config = dict(
    n_layer=12,
    d_model=512,
    n_head=8,
    n_kv_head=8,
    head_dim=64,
    d_mlp=2048,
    vocab_size=11851,
    activation='swiglu',
    norm='rmsnorm',
    norm_place='pre',
    norm_eps=1e-05,
    positions='rope',
    rope_base=41500.0,
    rope_fraction=1.0,
    qk_norm=True,
    attn_scale=0.18,
    bias='none',
    tie_embeddings=False,
    parallel_block=False,
    extras=['local attention windows', 'paired heads', 'shifted keys', 'value embeddings', 'hashed n-gram embeddings', 'a smear gate', 'learned residual scales', 'capped logits'],
    init='uniform',
    init_std_qkv=0.0238,
    init_std_o=0.00486,
    init_std_up=0.0238,
    init_std_down=0.00486,
    optimizer='muon_variant',
    lr=0.0209,
    lr_mult_down=2.0,
    beta1=0.95,
    lr_head=0.00489,
    warmup_steps=25,
    schedule='wsd',
    decay_fraction=1.0,
    decay_shape='linear',
    final_lr_fraction=0.0,
    batch_tokens=[65536, 131072, 196608],
    seq_len=512,
    doc_mask=True,
    train_tokens=700900000,
    steps=5683,
    dataset='wikipedia_en',
)
Each number is 128 + 32 x the weight over its row's rms, rounded and kept within 0 to 255. Layers, rows and columns count from 0. Numbers have three digits each. The size before them is the row's rms in percent of the matrix's.

# layer 8 MLP gate, 2048x512, rms 0.23, rows 1859-1995, columns 416-447
097:080162075088119169106114146119157147037164129136106097145134145132084081159145106168102147110160
096:172149165069138117157140172168160119123152086087158121127109149110113095140159103145082098129162
099:135104126126156164133089113147089117134085157125156136162143032152139123162135123081124138091155
102:051144118163153082094169117145117159120086187116156130110127210103068154083131170084131140115190
094:157134153117056109151111113076185112121174092176187133140146147148125110117176189168141128152112
102:138150122145189127142099135151210101070134127111184126095202126124144150155126056129049143111121
106:099141135169079130100110144120133109113112100138150124120088121090108107111151110091164154137102
102:099162120141093092095110145133104070138080158110139118111136165101044081169078150112115190101120
097:114118123139159137067135130134123204149128165164114065102156113075176137038102117174125146123114
101:137136108162156134108150136182157121165144140120075123133113093184105171163154134111153132082157
097:085145151112129092115088122122130116128104106102188166088107177179126077132133190110061134149142
099:131085108204101134078175157169153124181157116160096090148137110142131127122133152155084121109179
102:114128106101124126195164141101114147148096125150131156168067103165117154092115105073098122100184
095:128149151155126124145137151139134087183152122143159156170093153171105113062164129109093168104134
101:081092117148114108112120112147070154115167164105154157119129097091132160103141127126094133088155
099:139102115133140113136163134102102104146150073118151121164117081170174143103136146244152154238116
097:131065169123165133135096137111201149153097096121093117060173092159154169125120090131116117124103
093:094120117116193124083086121135085072144131151187105110106131112153115124135126146110133070152091
099:178089134040144155153208103120173113078133156097192205129126133136137136135121170088175135119206
102:091137101169138161184139173169102099120117124124115149155142185188144103185178144106110088146126
098:116093069052176126161149128090137113087155110155147203159171162125084107151090159128121071061101
098:108155196128120191074114122134124122053112088139108166117164144146145108143144129163154095131140
099:098147147148054147053096158164132146096093158135101148152172121109200129113131122125101126117090
093:138112114148083119068141087128130104094202134145131139100174053186143162154162140155128112097122
101:139175123107132137191133143130196164179128123109115089148138117116104090167217150113107145162161
104:179096224103178095055162125122107116136096140124073116197108149158139156148115184150042121065083
097:108138105158161142130093143166059089152136090122113128102154174106138132177117141150142107092088
097:198074165163087116131122120199114092123094115104092157098131082123114152187136127140174118110153
103:153110123201177101128162152123069196092092122122093085149114118145082098157109138095158173117177
100:147183127053089126032121181188120153130126124157119122071194163106116116169133206206101123135112
102:099188138068149144117195114125134158124134068119174102132090160159113189109121145160153125149106
096:114120095173096079146118113153147123100090140168099117156114141097141145115173069144137097158097
103:127172090160084136104106171178098141119172119096091134068147151141121200163158145126129100134169
098:114106129101119132171146090126154172111135129145110136098131140135080140146095156185147131148120
105:120124161116124091138150063087139092134164169184125188126110098137126092153103114075148106107100
100:122170110136136144183108134146113117145148131170113141154115117130140162145152137097189101102115
102:101133107083116177129116179162157076118133123195151157064146148135149183154073159158088171137118
096:128158158067112102071169087115104152148161188114140142143083146126119123114078132178128105123156
107:089142116105138139142108070076034173119120098094119115125094126164134154191151117150097109134057
101:165143128106125086146128118161091105165205160147110147128130157156130061162121083121110090125082
101:166139151081168128111139142111171118128169136143148158141140083124141143102188125147156108087075
103:114127140088133101073142042047131132016128132133118139133088175135143150134092155074187060094126
107:143121138073152186081156131155108117104128108137118152102144144117120132159126158169149122113153
103:158090136115123060090149114132082129101148130094087157092151091140140169223112094130095118136093
095:144121103142157207121178163103120143178131069166093137094110070133071147119097179127056095109139
097:087097151122074099110100089056109107128066115091156162117143111149148152133183138098129111117126
104:176161097134092133139124091123158152057154138192157137114189085120140099162075115162155134163102
089:090157143175145118162185126175136139122148141142101152122197165090152120163049183114109144142118
099:179142174168101117131134186142153171168082151078139139042176127057114147069181169129107146128158
101:135103171189101109136140114147148155097158172132105175145178118195115125121036110132082165138181
097:172115132146134164110122121196174119134126112076091171154130075133146100097112153110157077085137
104:143112132102207096150105116152117092147124123048152108097103152130101148133151123139110128116199
094:087137171086161170201182100121125160136139083123082170119135121147099127136099129158089144073081
095:124125133179110155152122134115165135093137142117114181180165088158091151098105100199145116127148
102:092127170154112120119094118190182132167104161081165145123173123121155183144150144092115180083126
101:176109173147149125121108070146147174109115127183091131061138121069084182087151175173077099146165
102:139145100175143066121105160144177120157121145141148114141192159135165095149136117163130143096195
093:122175118149106152115160093139165116104136153111080200147150140135138148116134139109141015155150
099:115151147090106086100155065096196094096147096162113159175111060106163117128162131147171173079136
097:155173145126120125153077194096154091119114172216099171124151125137122088094174145165140120124134
099:145100123166094127035111139123091119121079125113072146126116107157138137149167136190135140137114
101:143087129140161128174167201142093198141144236157172144119073215109129137095096114066074064114120
104:142117112104159144135121137107122125167064110132146168128145111078120156072058106157186115109144
102:146104057105139155148162083159121140042120079132142151111184091095118095111168098153123078162103
101:102062119169153109090092125171128101147094120131157137157182101106155111084141119105145169156149
104:147138158158147152140107117113113158109102121167149136152146122083156088168094165134081150125186
104:127111126133151069117198126095136164116102115061099051146152098127099119105139097155125113110126
098:174166138139082136128156159060084144136124172136162074117079169142135133136080092140165059122147
095:137101139116137161128156116131139087166109124114107162135088134111086159149156073122071051073170
101:095186090107105156198149123132182180112107193085019133118082108142193042163132174187147124112109
099:128157120083073155177134133183106131098129165092144088126143142117155183100130087155059127075087
103:134168104110205097153132144124150137139135143114162078169183124181098139157152113141172121156133
103:111163133172101156079099158127139134098121076063042122163125156109140106104057142126144109075099
098:143090055143167117136079132068117112120146101121127154128127164171123069124073107073150129126124
095:139123045147147147073150148156142154089172057101119162079147160118127111131136093085165132171104
098:118134128125105150069193163090145143082060149124166118085151149117122139092117116138100097119135
098:136092129181159111070120150131101138118075187076090184172136129155119098091067140163072096092079
100:070140101095141118143131122092134143089139171175129138105123133086195153117108106131145108144085
100:158130117122133122126139113156146119066085109158124108089144113101154136147133046082078141174191
106:096159091121162116108158108109159140154096155140110104089141147153154119118094142149110109124151
097:147223166102155136136094144164181144115112149127085171128176161102146097162162090100077151081093
098:083130057140133105164107089096097129108106092135068180083143122106140177075166139089131105090100
101:167113152102160116148163143163109140178130066155112094131110111145123152127131121163139184132068
096:168178154085149129133134121174135180115092155152083086177157153041121132128194174101162132080095
094:141145111117094128107122118099117198091183151142123201104088171151159118140129168096178131135086
100:102131088104160138132113134176127087149120116156065132084180232152087134111119140171154115112103
097:132113163089150153189125107103156084122110162193125078104188119208222105096119217150118187090133
103:149113078225129077109198114175143103149192092158096169088110164164113119162093112079158146051127
103:123120110120138166150150115095120151106128125154100101107098135100153098094130140193106089147115
101:066085172078067150170131142091148122122157155220098070096091177141119137147153138146136112169133
102:173118088141125129130162101148148166127081123111178189089153082142220026200116051144169132098155
101:066150167117142097116155149161136118068085147098106141160109187112128118121147147072139151135159
095:166154150124144108134106123111078179144154086136092159064123089175131143167135124156141141107147
096:141101092142196126142159156116145146128093156094152157109104137068135154069115152166100139105093
098:105152198255116076056174130147157216171122131143042117169055155113136104141119180123125115123147
102:139101116131114136099088146162167131105109166150169182118089077028161137107053111087125134110158
097:134112144179168136099116113130173138134135147144132161111092162134159117163191140086139087102208
106:125133184165138100135110093190125157117158141114089102153079117135064166053099122079157092070144
104:161106080106150104122119159173090110137131087084088061209117144119170098125181172140033049129137
095:117076175146107095123165175116113125117148132090169097160094166109148112165158134128126147147109
098:193125135148145086095192068118102191125072166165154133108117134110162147096119128158053157191181
103:126117119141177184157091081107148071106069089125121106135120123125145072129128081145085125121096
102:168156186174128170053126104114099119052090116104152116131140150109091153050115150051128163131102
097:108131106143160142075141147092125102140114076093094135071149122130144143102096105172136062137157
102:141071135113114155157147139148118171140091142121148101150154062154101135087087117150104139095173
102:134114150146176106156150126141112173093178168131073139110172142114145071141102126134124121132117
104:135121128148206150133083125149122148138201202103089103139127157089152122133167128160058138149101
100:121132085118152146147090124127144146097136145103078156155095124136130101111124146079139095171131
094:131110116140072216085103110150116116147165091105129090133173112176177141154107111068065209099148
097:184083112134123118123068115163143081105127177117092100114160077123135165174053137058123140150160
100:118166091149166080103099071109070132106172177084163175100162197089075164143103173060092144130088
102:099109130128115107183101157157109132156108085140151087164191127183104182093057116091142144130147
103:126157119053122157106181112062134195056177154144093136128175134107127162092120109126139100138081
099:108140107120150078155137127073143169105106132093108102166068141170104085198158120091059153130110
101:133120110162087091153148124124118130079132145088108147195083131119110155142067168124071078171092
102:149164157121126143120102113102144100160150088147136203164171109100139169105143112108092186168105
101:069174186061125075126115146121116113086164091097129137163111146124127112104089101149112153180177
096:109115140149115127115086201158075136131108181112153125096144078098092124106113118187099118143162
101:101128140178086111088122105181077128195111091157091168095192123123164169151118159184130055173079
106:131163068128127110130114151103180145099121112183148148124155123139133134127111114154158078088078
098:061132148083140113170082171120100142102180114120109109105132156131124144137193107134123129133074
093:118146094149162133141185162124173157124178135133070117206172218129109079171132129121099128175155
097:062134099137137167140104189121122136127106055128143093044120106140095100120155138146118090126119
095:151097115055185140173180126051150200083150093088115132140163113114152101155082151141097179103134
100:088135131174113093142177158171138163162128148145150111090088159101110196104119160098105089161072
104:149074100083081156161116183122132162103108129138091095147116127142082052132107092133171138152139
100:078102169162127138133112112146137099113207161130081148093121084146100187080131137147100107100163
105:168141120087105107076112114048159136129197129092155100061051108196060127106150089141146107158118
102:103039147130083113123126100131125107114141131141157092150114168074205133126080098072151142152150
099:132164116135080099103122148181149116097111191124095166104094176084129062085129114173106119064161
099:114112117085159128109153101151113114132150166166154112140119130125124100137159106153101155102150
100:072125150110199149123142124090116169128154168072139172134131157121117135126086153160115155129115
095:133144110092094129118177088134053155115129087098109128143113098176117134116166051135114113094200
098:098145102141154083126128167129160173085125138188137103095126192094133080117104120103150105137172
099:114140104167133068128174135082119153147110105127107131126118134156174156112096203161167151166135
099:135123130165217159154126170138141124123138070123131133133157123093138071151155147145109096176127
102:100144182134113086154064118092112127093124147151117118092164117110096129094117115124142149165169
# layer 8 MLP up, 2048x512, rms 0.244, rows 1859-1995, columns 416-447
095:094106147081103139123141123115153111132117106148128135089195171089127084099145183165124120126123
101:205138074159131089110170126175164116133136069139126146107138129156102100159134120090107174128096
096:111132087147160202179124170161122120118101137071117140084063174130106103127109057172108148154164
101:104073160147133108136160114126103142115117104118081157128173174145155163045138118123105121070171
097:141148138133169209141103134132142188152115120096149195140124116163149140141148147152133114124097
102:232110130128130098087146171080095094139136106117142128131081142226177126145111153118170141138083
106:100152150146102114151108084191102112113137115139139076126149158125143092095193099108157120129040
105:116182058125110145100137065122127115130130145103117121143115085175129105129152107098138105153103
096:121142128082125105199112142125134129099137174072172097151114162122091071124133141136110120122134
096:117123156081104040110137133148076137159145171132122147125104127156106132118105119104156172080118
096:179130098146101136128121168128105125129128150167080100145087137146121110107108103146165102118103
093:043152111142135122147143060134097127164135107137093169173167108096098152214110152090169117152135
103:177112161116100152111122152159155094116130123106154075089156140117109210151118152149095128183091
095:153167106177136080135119137103082126128112153117144063173170140126110152114147146129153113168121
104:115094104129142116044143070142047176164137119148118100113116106158137108167081066163061139134145
100:069105159177161166149129072129122159071152134204151139152122099164121134119132110132126150144123
098:159078102141174131118071102191099111088153102140111065113117156177126156127110145050136126157146
094:099187104122121087131111143120111093112160138158093103141065102172073155121145106127139112158161
093:085178088220125131106057172144092180077111126089136099184110114134118156152124108162127119188097
102:121151080137118141123086121102129157110113123148117113100169153157163100142147106148094111101067
098:161151140109147131139087158153146126113115153072137090108132140142121098123086166107133139172158
097:074116171057102156126155126094088170103160141118114130105100071143133191148150134116049100174153
099:155170170088113078141085125126075129098130095126138109140118138140131110125142156111116120125092
095:151089135122194183122133098180134151123134079142131144149102089153146130151117124141126183135139
100:059146143130074148124159070154047080179117072147117122059062159132146089113173092179128080074115
104:137082119112158091121177154176175103141108153141120150121150128128194063055074135185170102148115
095:107149144104157107119151143208113118130144130133077097070150136130143099160147136203099117164144
091:111140176121104128109148109091065110115115124138016100085119138214144095104134090128095166087144
103:171163171149125141125166170102144132137106180087067093130092101156170154163139174076152166073098
101:111084158123132134150069099164100124146102120155056106128112140113147167171111130152122084117135
099:134092126154105125095079090134163181078148176062110105147147139112142130121151145078121128055149
095:119097097128121057161124117059087111099074072132183138117128121137137148213106121155143176120144
100:146117165121109146100146167090155168082109128133105147144198122096111135130131164159126149126145
099:075121080145115150187132107103172156146063127175144129120132150147082151147123145120177147126141
099:138097113150173122139107098113121135059147123134120150174157137189113149087115096116136181149114
098:131179098127140128161100112121128107159118181107096148123131160143124139121160156123098154128108
098:133087141115141156167099121149094066151091180150077115126066104150110098070194111128082117128161
088:096107146151117172105150094126137155142089100102136140131107158179147125129157158058112145032128
108:235109089144112164104094149119191169180178184162093137082148106155120092149132142079113108104145
099:165129154122123107157077098100127199142128103153102143137112132106152174109175074132047160111064
099:140195097109125051140092128112181158149189172108096129104162179141113080097187136159137149148123
104:171082138195138084099098096122170164104154110168150072120133100127108164130072107128186105130128
106:079160124116125134085144138131094206096115111086124162158116132168121055115123148145080100126088
104:134152188133140145110119109182110081128128165154152163158116157119148120105160155173162104106148
092:134133065132132095135107138153129089153124168107056108141174116096140087094102156129123123148126
102:084086149171105101118135080105113118151140130164181135105158104129094093155054090153100182113116
105:174194102040152080102156136060098132139091167141102081089070171150110129131203084173138108143088
091:156093122109124119148115136086180144083115102143178158114062059147148135144168093086171124090108
095:138115095104097098123124149139149127096130157142103193101128150133147095149123141128087149132123
098:161119094130123100092133143153098127066110113139129171105154101177129142131166145040164131117215
091:122163141119096152121150137131103182072128120140119139116162117207124147181111165150158093159115
103:163119074130176109131106142116151152100113165110136102169082066065064141204090123098056094153110
097:141131126132144122155175098115094185091115165112131154116078106105161145138122199147100120141147
092:113115183128135130130137079137163166154121082164148107124146186169136159137123175124063178116103
103:137161128189124172094100119148154117150095146102102164090156039090144112099067138073088113146113
102:104136168189136154123179167115150126115127134096079123125095139184141117135099096093135100111101
102:050137099110142125079128202123099109147124134104121094095102134135092113174093094118171136157070
095:144144064089104152106144110114171099100176100093130133110217085101149128121107108064058140175083
098:108117115154123125112138149119130095179118145142064091037064119128178096188110108109196172111140
098:131155109115132081195131161083206119147106135112133109140163139100148118118113097147097139123154
101:126077104101130154114154154163113158108093185121137181075111131156112165103122152143135126112088
099:136103114096139135100100121102123174163099158161172062140127126148158114063118126119135070115073
102:138149139119167134121157072134181151120128150173106147132096088085137106106082121141137038082136
097:157136158085149136178132146148147109145162159139093145194101166216113161127118152091045194088152
102:119151179138094221153164171137114131152149092114132155171099101119098087128069154154107176142155
104:093099144116164116151135184090159133106149132146117114164143102143111173088119115094156103154154
107:137138149158143155151103142127105100139121074149193122133149126132130149041200159092120154145086
096:105092165086103193161113084148176133094102179117127125118131105124120154099115058135125107141104
098:121092136101132088100083128144166110180107142149123146168146148099104118173123178139142183139141
099:157177081130150131150148102152153107051125153169131127080105096116108158139098186124099148154145
101:143147123160116175089082136072137159078124121079087135149119098098180135122187090139156101140091
105:114112108163151163132189114129068133161099102077092158101103144122107113086164120125110051066189
105:113128138184189203085136116112141117098110067076091170097120146131136136135066090088095127104110
102:145103128137164141156125104135149108089155050122118163182147102155133144100185139091134126105124
096:165077094111153229134097154122129072084078110197100112113165144116124107132107128130064142137097
102:126083116170079111086170157129080110069165115065171188161079135098097119109119102112100116144128
093:127049108091153141108172153138135124178090143081161155154121128107103115096119108134235121093156
102:152091150051078091122126107103111121120115046087119185130088147070098137160157100135139183092088
099:150062142111116131125101090177104097093189120165171118089077115135102145145151121078135102130121
113:151090110159156125097135100140109134146124119080164126096108129119133146114119101149113121157116
097:165169089090163111131097124131053106149158133083134056099163125038155078111073181162097185131127
095:086121145098111111113172069103091141221150062149179157102112114114149117120156094129132154126144
104:125157108150144059086129131167149129177179122078080077136162159079154171112159123148166154075131
103:108123113148118133098137180111062130099108072118061135181103123116096116146123064117114082154103
095:184153119187113136119183104065131160126161128102149154120168181099124113152096100110142126077208
099:116171171152181098157098152084112125157071104160143139138188085092124157079098094117156143149097
097:177166140085121150095140097087107163126130131144159157090130118060181146113115111147129118137095
101:107171147089179173106142146152090137085200096166095074118121125212112110184153091105141059066090
100:151126081112147196129158188110167170134133041132087109117149170148116139114107111096110157115159
100:057153121168085149119141119128120090166165152198156070147102157125150161153094098128142118170084
102:100136136149173078111097155183131098093124127100108100125083069107112134122147115148097099130177
105:168127146088145113127073137210098149132053136163137132176104111085153129199105141100118154061176
101:113126154086118114126091081121123114118113143079123140147154117140105112151107106154096171134141
100:074107124119075178135149147074161179145118100155130140086122078132119106153176129126086135150139
099:127139078110174146090177178169129159086061158134088106145089126166067119146097127134101172114106
103:099101099125156096133115060094061124092134129125117148131079119156076116133082089121120128162128
093:165124137115094092112146162181155167162153118175194100148165193112122170114116100108134100121164
108:158136145196082148106080124120139104124148156142112149136151107143138124128186165177075144122113
103:086078094125103100131103093128128129162177109139157130119089101156124124115117123130219144145146
095:085077106077159150098130117168115101179128114169172062117099140124123122098122103138103090076134
100:124114118152108179123085199114118101157041120090110126109089112158174137109136087154117138115130
100:229127086142124130167091201149094097106125103180123114121112126094138146182147102169130129098070
108:136185155166141166096129083099121111109062136140123096237128101104139188074145180109091186183155
098:102134176039139125058119121135156094149133045125095114118048128139146145098089063091133082109127
105:088147091145172146142135149111161066113110128173131111103076106179078117115100159194116184109152
103:120125154080105120164147115076142149076133109158168176108178078106110110107131160131158186111097
107:145040155091166155187117093117149154129093111147132171174206119176103129128082131087141089068128
097:185072077124139180111122129118166166155192212069088116116117099159092063174036105124165086169133
097:156169056101117060105163111128128110156137129126081152142123193115128163095055085165122100123195
092:146140103127126180135062126156137125095130141119161144095142133134114124141068063090127119119135
100:083156120153127069177109146040097160187149196096128134157184148128151115167154187110149152125174
102:075075109083141119141114190072130134118191128119108141105148093069066139184162132028122138171036
103:123126176155177147076177105056139141066159142172098142071124152117078167092146122144153136088157
100:116126040063190106081097138151128117119157104112159082118126129098092095099108075103106146134098
098:108096158144127103120130079172125105071175142173152151117087157088137158106136216153114084116086
099:130179154145139088154151198147179153172117110112159136154175136096123098129076102152170103133139
101:129139105056170094057104131142162162089125094157140131115118114118172113120169138133132149058111
096:165139166148134105062082126144084083107055075124086104131114150192103145149124096128137151074134
098:150158180175166124161128160150144150112084106190161103103095159105101132117113038156147149142128
108:136125116170195100204143137114115087116165081124151189132079179083126163089063138079110136139179
097:198126135091107126104144153120106150092152100104186165122121180160115154087162114112152124155176
091:118154158156179134099121107148094134161095109057160162115105137138086135098133174190160099148107
099:131135141127120122163123103142083154093137134110089186123113080083098124085122191126137119172133
095:160136146107091147114173087103131130107107088129109154070112104112142103130161132152145114143127
100:093132097114074130130104091133106122154182154106091114109169197117132154091171128129118128103081
105:115111120103186181137114170132095167162113129140173067102138180141119084112085108088138094137105
101:102127127163108154095110164123144097165182140151154114144135134088178191156088150184147130137120
103:233203154162100232133110183157183146127209129153139115129072092126072119146087135136123119093116
103:079170104090122099177126058121108141140196128162143120113076150126149118148121114169082157204117
101:105140112103122151096173151133083166129151121137096075139109173122153069183102155106123110134119
095:121137122138123151161116074085095098081189121145125145085110129158081136126141118106170116085098
100:107139120105128100102145132128130140103152175112169132105129160119036133110083137128172134130126
097:128133175099138153156161117163065149117141133075096180124072095097181169105156128143079177122180
102:145209135118083160088097140148164085098124147070077158128114058157172103160106133138081141213124
101:203170113113135164112150098203150119120123080176144125109155139114155123116145118176172115063113
100:185134092124111121133136108166147099162136094184147118100158096140136113142125107120150110102168
101:210136149149139135117146132101133151182141102127071124166170142164078114121082131140131080135125
# layer 8 MLP down (transposed), 2048x512, rms 0.236, rows 1859-1995, columns 416-447
094:136120120150123172098147108174174160149184067103079136096141142085123101101145133155183160048138
102:141171111147079125091140135173185155097091054155143133114179162174095116101119158167164175055144
101:187151155112112128089145092156115170154122057159124127089112140072120115119117194131109203114128
102:109105115125095133122081098170149153080104130067098108210145173134125160036146107180108166113141
095:132098134126109121134149165130109106168104169073142130184156116115041128077116138093132134090157
101:096145160113103154109139061126107114084131172154105142119145096177081095150137119101122155105112
102:159103137170125101180163130149173088085174114155125164131100134039150163121158143088124101124084
107:148183095181126145105146076195136155117158120164081131182102123153153105116143086075108086151113
096:187142136101127127099103121135079146119169130138141111128134148099165129116148078165180158113131
099:169105100074111097180115146089188107159122160119152157127098147117151116148160097105136116059157
101:178126091138126156144155143078120156112120102158151103090123161101152130095146072087131098105144
096:133150110117055117108097087044171112068110111127121123171131176130158113152100110136128103141101
104:162109142110140170109159113148119075100140164138142162081180136118142137154149154171087142155130
097:157125161139143119082137133151181149130145124155141169075145123148112156210133067127171149106119
096:187078127140074167043113099143136139120065138132162144160115087099137128111173110093106139171080
095:185137160074148113094124101097085110163092087156125109161163154149133085104116147132123134152166
098:097130088137155180121182153113129094186052155167121169073119113112103131181097179150183097128127
096:136140109158128156034120084195113120097120097126165143136135161151186199100080129125134136126121
093:089177088158151097110139080157202170094115115146128096143116121123064142081087118107102169156090
102:152073106127089195137065129209162144127123172095109128115099174193167172114088091143094158148127
096:105121141179124189153133171149102133102090172046169136141127122124137148135146059119099156143080
092:147142162173101148100167141108134120084106090148148091152131155185173161113202153201166149143121
099:137176170116131107109098031107115178107164067151125115148062121139102186166145192164135165170019
092:121111203127157097119147137127126049188133096136134153132169164117093199086146128114131130109101
102:098086119171130156070138137138116060104095140140144135079126152170122160086132103123109157143078
103:180155112111134108115185074158145110167093161124161131102140172082137092108114145167158115177137
099:073117141096137119097140079127104079169084098098142124097103163149115175097132153056126116149099
094:135125181126109135106034124088077157138120111066158127104165150133147154099086094105090102099145
101:167169108157111101178172152111136119123074097178132073121088131105131142131111144070153153106123
104:122134137111097168139047080175146124166164130191129155169157110093119093121139129108169170029063
105:096106122188107131104050147147152089102141166127094161120150126089140088091130174106079114077128
098:184175136144166099182152139176097141121149128168137097200117083129144131130089177086195117094117
102:169135141077159107167072199147173114112174159149151111114131124141132176165143124190153115126083
100:100154138108100135183136126026143164132124136204190121146041143104092133117151198095130159089102
103:141096143140147092140104022113084142158086134126106116106192151163102119120075161080122114143111
098:152156117124125122188096075157093104165128132091091135143131182170205165078110157159103157122093
097:155125123141122135078142077151123063141149165113081153163123074136101133111128148111075122137134
094:109163141132151135083118112103136111127127095145142063141163109102114146079152157102147141134143
108:132168164182154119153113085095057086115117182086104110073162098155094142054135153112155083140150
101:147102087096163120162094217109187156075112038185132101053138158139137153140160150085120134101136
099:155122123101174106154137127141191089115127138056175120123117122145125125128146119207173124152079
104:072102195102169147111112149092107135092111142164142108064087136140110139140071139080078121128115
107:120183126149136135152101160154071143113141124116133141120073129150168080154154132125133127151104
103:065168090125149142110140102121071163094101146176102179134101134110161124177085100180133128111124
090:087109102126125075048066163123148159156147116155121132104111119091157182107117102140128131144068
100:177122147157100074143133171087181136169127164143134099076158054102123148125115150096155098070086
105:168127111123131067119056070147141137129124087184128135111108149126114157151102121142177093102166
110:099176110140156108153131097181100123136156168124062078097205158096121083134094139122085141165104
101:181160132153094104112137140119068171142072102134078148105136134193122086088146163155169081103143
097:111110131216147167110098112120165192145099089138133116207128126061108169134117188153209158075114
089:114149087040116147088160145103165099139113121149129062163171178110153146177119101042171160227124
105:097122134139142104206124110185170190139114177093171179132124101008161130165123126078147089096075
087:071047151110151140204174088149099117094145125097072127160157124123150136081106106169130210082093
099:146117138140128175094175100143126140124132092155154188093076114110036131122131144129157099143146
104:155065100135126112112093122144158120142159097114066226144143117140127099128115117078094107104087
100:061164070159173116159089156130097120159123110091102167098147128132147144094182128128130123147130
099:118121057187102127106175159102068101132093107118117109181149154162066132111170085124130197129103
099:106134161102172117136109148106146178121103078151083139127121137124097098130118106139105150117085
095:095122104139102130139098107073090134140169130144162122142140182087114118189104128133158146114133
100:151162143131131115144107134097156089163132077119163150068144181144154145146093093151083147112141
100:100110093115168112130091142171133092070146131147126065145165153149140139141125130160193086140090
101:148145064128112079114160129165111163128114123085173090080121131105100143144089144126079143191091
105:164080055091209146148134085143131173213133131161133123089095123085194155077136138140130047163134
098:163193107106147112098152111117176118170192148180059122163096108092175181098122170156083129087100
103:118124159174126118158161172137169192132129080147095177115144146101132151101039094150117099144081
103:103105098139147097116113113080136128116155164170063126126119115170098116104136074163120101068078
105:113142145057156107090130093100159120094189107114175193082159123119082138146137200156102089072112
097:186130134155092171130115173172139190150146081087066136141089165119107155147132103152162177103168
094:104063128201130119112180133096116112102130074121156161118098121188151080068113071107120176153124
097:094128125201133082129178106156131179076185129128138114077150114124140118160116080163065147117140
103:158110121151119157133083095152162141135115106139091154131147192192161168160149070157128162124102
104:199087113108077067132141187189152117121105122114105116109120162139073185135083099166146135076181
103:089084091173155171125156168123097116111138148132120062149151119101164107147126155071098149156160
100:130076175140163125171084103070096193068165126103180133094188108115091078135137154095112167134159
098:171064071113134148145100158124151112069088172151111175075136140108167110149140188116105146127072
103:168116106117150129125177119118171139122170102135166113170130139158090112078102173172158130131160
091:169159164185115123137073148093132123117069150109119126112061171116138134090161134148075120118079
102:144133159060095123115131125190123128180125103126135089079185146079110138125118144140174084154060
102:123114103098149137137119112162147097162150093166118153051183099189129137196134139101119143140113
110:123113155119115153108099143147153124188123108126111209081105157196107133147113126097131133148142
099:182126128153134146091141092093122125161164144125096099152130155139130137158107181151149111130137
098:169122179112180045086159133131104107137134155131115148066107121074099141173094127113115182186161
097:163090157175071137142155224055089059137164167114117199066170186083129162128161100127135132073164
101:116104117078103132180131057090120147102085074109137195156121131130190136116155109149085182088149
101:142139199124091088134140066156133141105153124074137176109159182163189164123123112146142138150138
102:091147096142140033100175147134142113173113143137175117179134094090116076144140122105128154147057
095:113128117122073160104066157138172158135153203110184144118158074076116103073130083155175140128191
100:117130023123199173145142110140097200119146119140127151082166102165123121180155141101129135136114
099:131136085116181062087138145126151129128151062201124082129145086083112077101106091163110165110060
097:117150137149075115133097169156113166175191170127147117144163128146071160158124160161132126161099
102:108135105157121161074095135156096033108088127137138155170176129152120118132118107153124091066186
104:175074180164072092097096132182140130192070069170144153125100112105100137141099144123141114050089
096:142128180129112147121104145149182161136081106134164133070105204142138155146183127117081160139141
096:146107137154095108217150125106191118155161091082126081130135118058118126116122107140094112140173
101:108139141087184164114244179092093138160087111185138165091088194130100105153179109098099115197044
104:140107108123100136186171099114086128170157143180141111122139178124065124182125096148109117126105
094:141099050111091095178086082092165158127101175172166146165153107208116143110076121146113132166148
106:100178072103114138092149096118100144053064102137098117157123117147166125150184187128088188119125
101:135132154106093172179081126082133124105169158154159160126063126166175109080138108126097163128133
096:145128096092188132146144101154080085092084146113154116149116132073073130085099166126114183137183
101:093170144080085143151114127141140074171131100152126121138143140163182147130128143150097134174164
101:180110121125196070151178127149131125139118124132109089131169123154109119096130190109168156081135
100:113123126107185136121110184139117115123142142130151156209064105163117123153172135142150137120109
116:086105160140112139166097121159108152059151163149107161111134143109108208145165174127105153128121
108:125120159177160155080136116124137110071121117105149215065080063160155076134080186180155140133140
103:140140087127175163087174111124150132160111139148185170090198103134127119174146064146090136166086
103:108092158134126157099136073108145162169127142141089138131157073151127097153148149113129117137140
098:134130204126142128103082166167164138163107196088116143084135126112121138091131108133086147170135
097:095040102136111097132116153157118127131152137109157203106132130128178152127114154157124182191119
094:123156085173124117085082065113142163127146151132186195090071100091065189083135124101105150133199
098:096123114139114105106143136103084171120117142134201142058146104130123164127155092153092120093105
099:088111053130131153091115112097104045122133127159113145061210085098118091165121183123152077136089
100:071144093139173187094113118086120074100137145121171086115102153101072112130131142120133139137138
099:104144110135178104137139173135120118139103107112146101141138146159082082099090175128159148113119
101:188110107153105133160196162142152132098104130089063195180151138113100130136203124136094104144129
099:182104143142144080177105106156169111133113164142102084113148131126134134113109155110051128166135
101:104118127143131134091100183186172163064147141105127082097110136143126144194144130194151133180208
097:156134143120095123083129135133113110102114192181122167105122133215130101186126138049160177112171
095:167161083111132139149092123167161150151131146094099133056105076138110180184138087071160187068122
107:125080071091158098108115125144095148174108128082184134148109106160090105165114152098129198121179
100:130160131070095143106184166124108165125149165177189099128105199122090191128093147141198122181132
090:079121145145139130065143078102155132118149127131121158162125098131112113161120115123129132153153
100:122149052117105132116115123118060104147240061172113124158179132184121094113164156085152161111171
093:109095167181160110128157135105087121098086117108086119182111111141167114142106118193147180121034
102:094147108102154146128136132139101097143151120135077071131152169171109120164130128084075145154133
101:147124119175184107150096221142086241135100104084135125126166102107085104123154158086109113115172
103:082130124124145124122091138180131116094175111167131085086201137178145120150055112154101123227126
103:193139149108152108123072123180140082141151084119145147080106104165096128084162111100165154075202
103:139144129113135105179149145097154093109162077132114140112053033124154116130081096131106121170089
100:134104101128135160093134121103079144101142072149075067137161068159163168143107117139118145130149
097:165105110162121157115108148123147172112173129117135134145095112093132111137151101148197111114117
100:082173123126097099157143113144155106090160124082139126109090133071110135099147163136143197098092
095:115120081105101118131118114117155151133100106152152083061126132078133096155131134065093131165175
096:134180172125133121126109114164093135157132246115147162124138179127117140118126127140078075087137
103:137153128063154137135141046174170128133113124166090128172130075110030129124207153140106144080121
102:134086062127125075154156130163100124125117155191154146121141064146144118106112143132143135074155
104:105139170105123154140135113128098162165079106140098125158105142090140089125116139157098146195146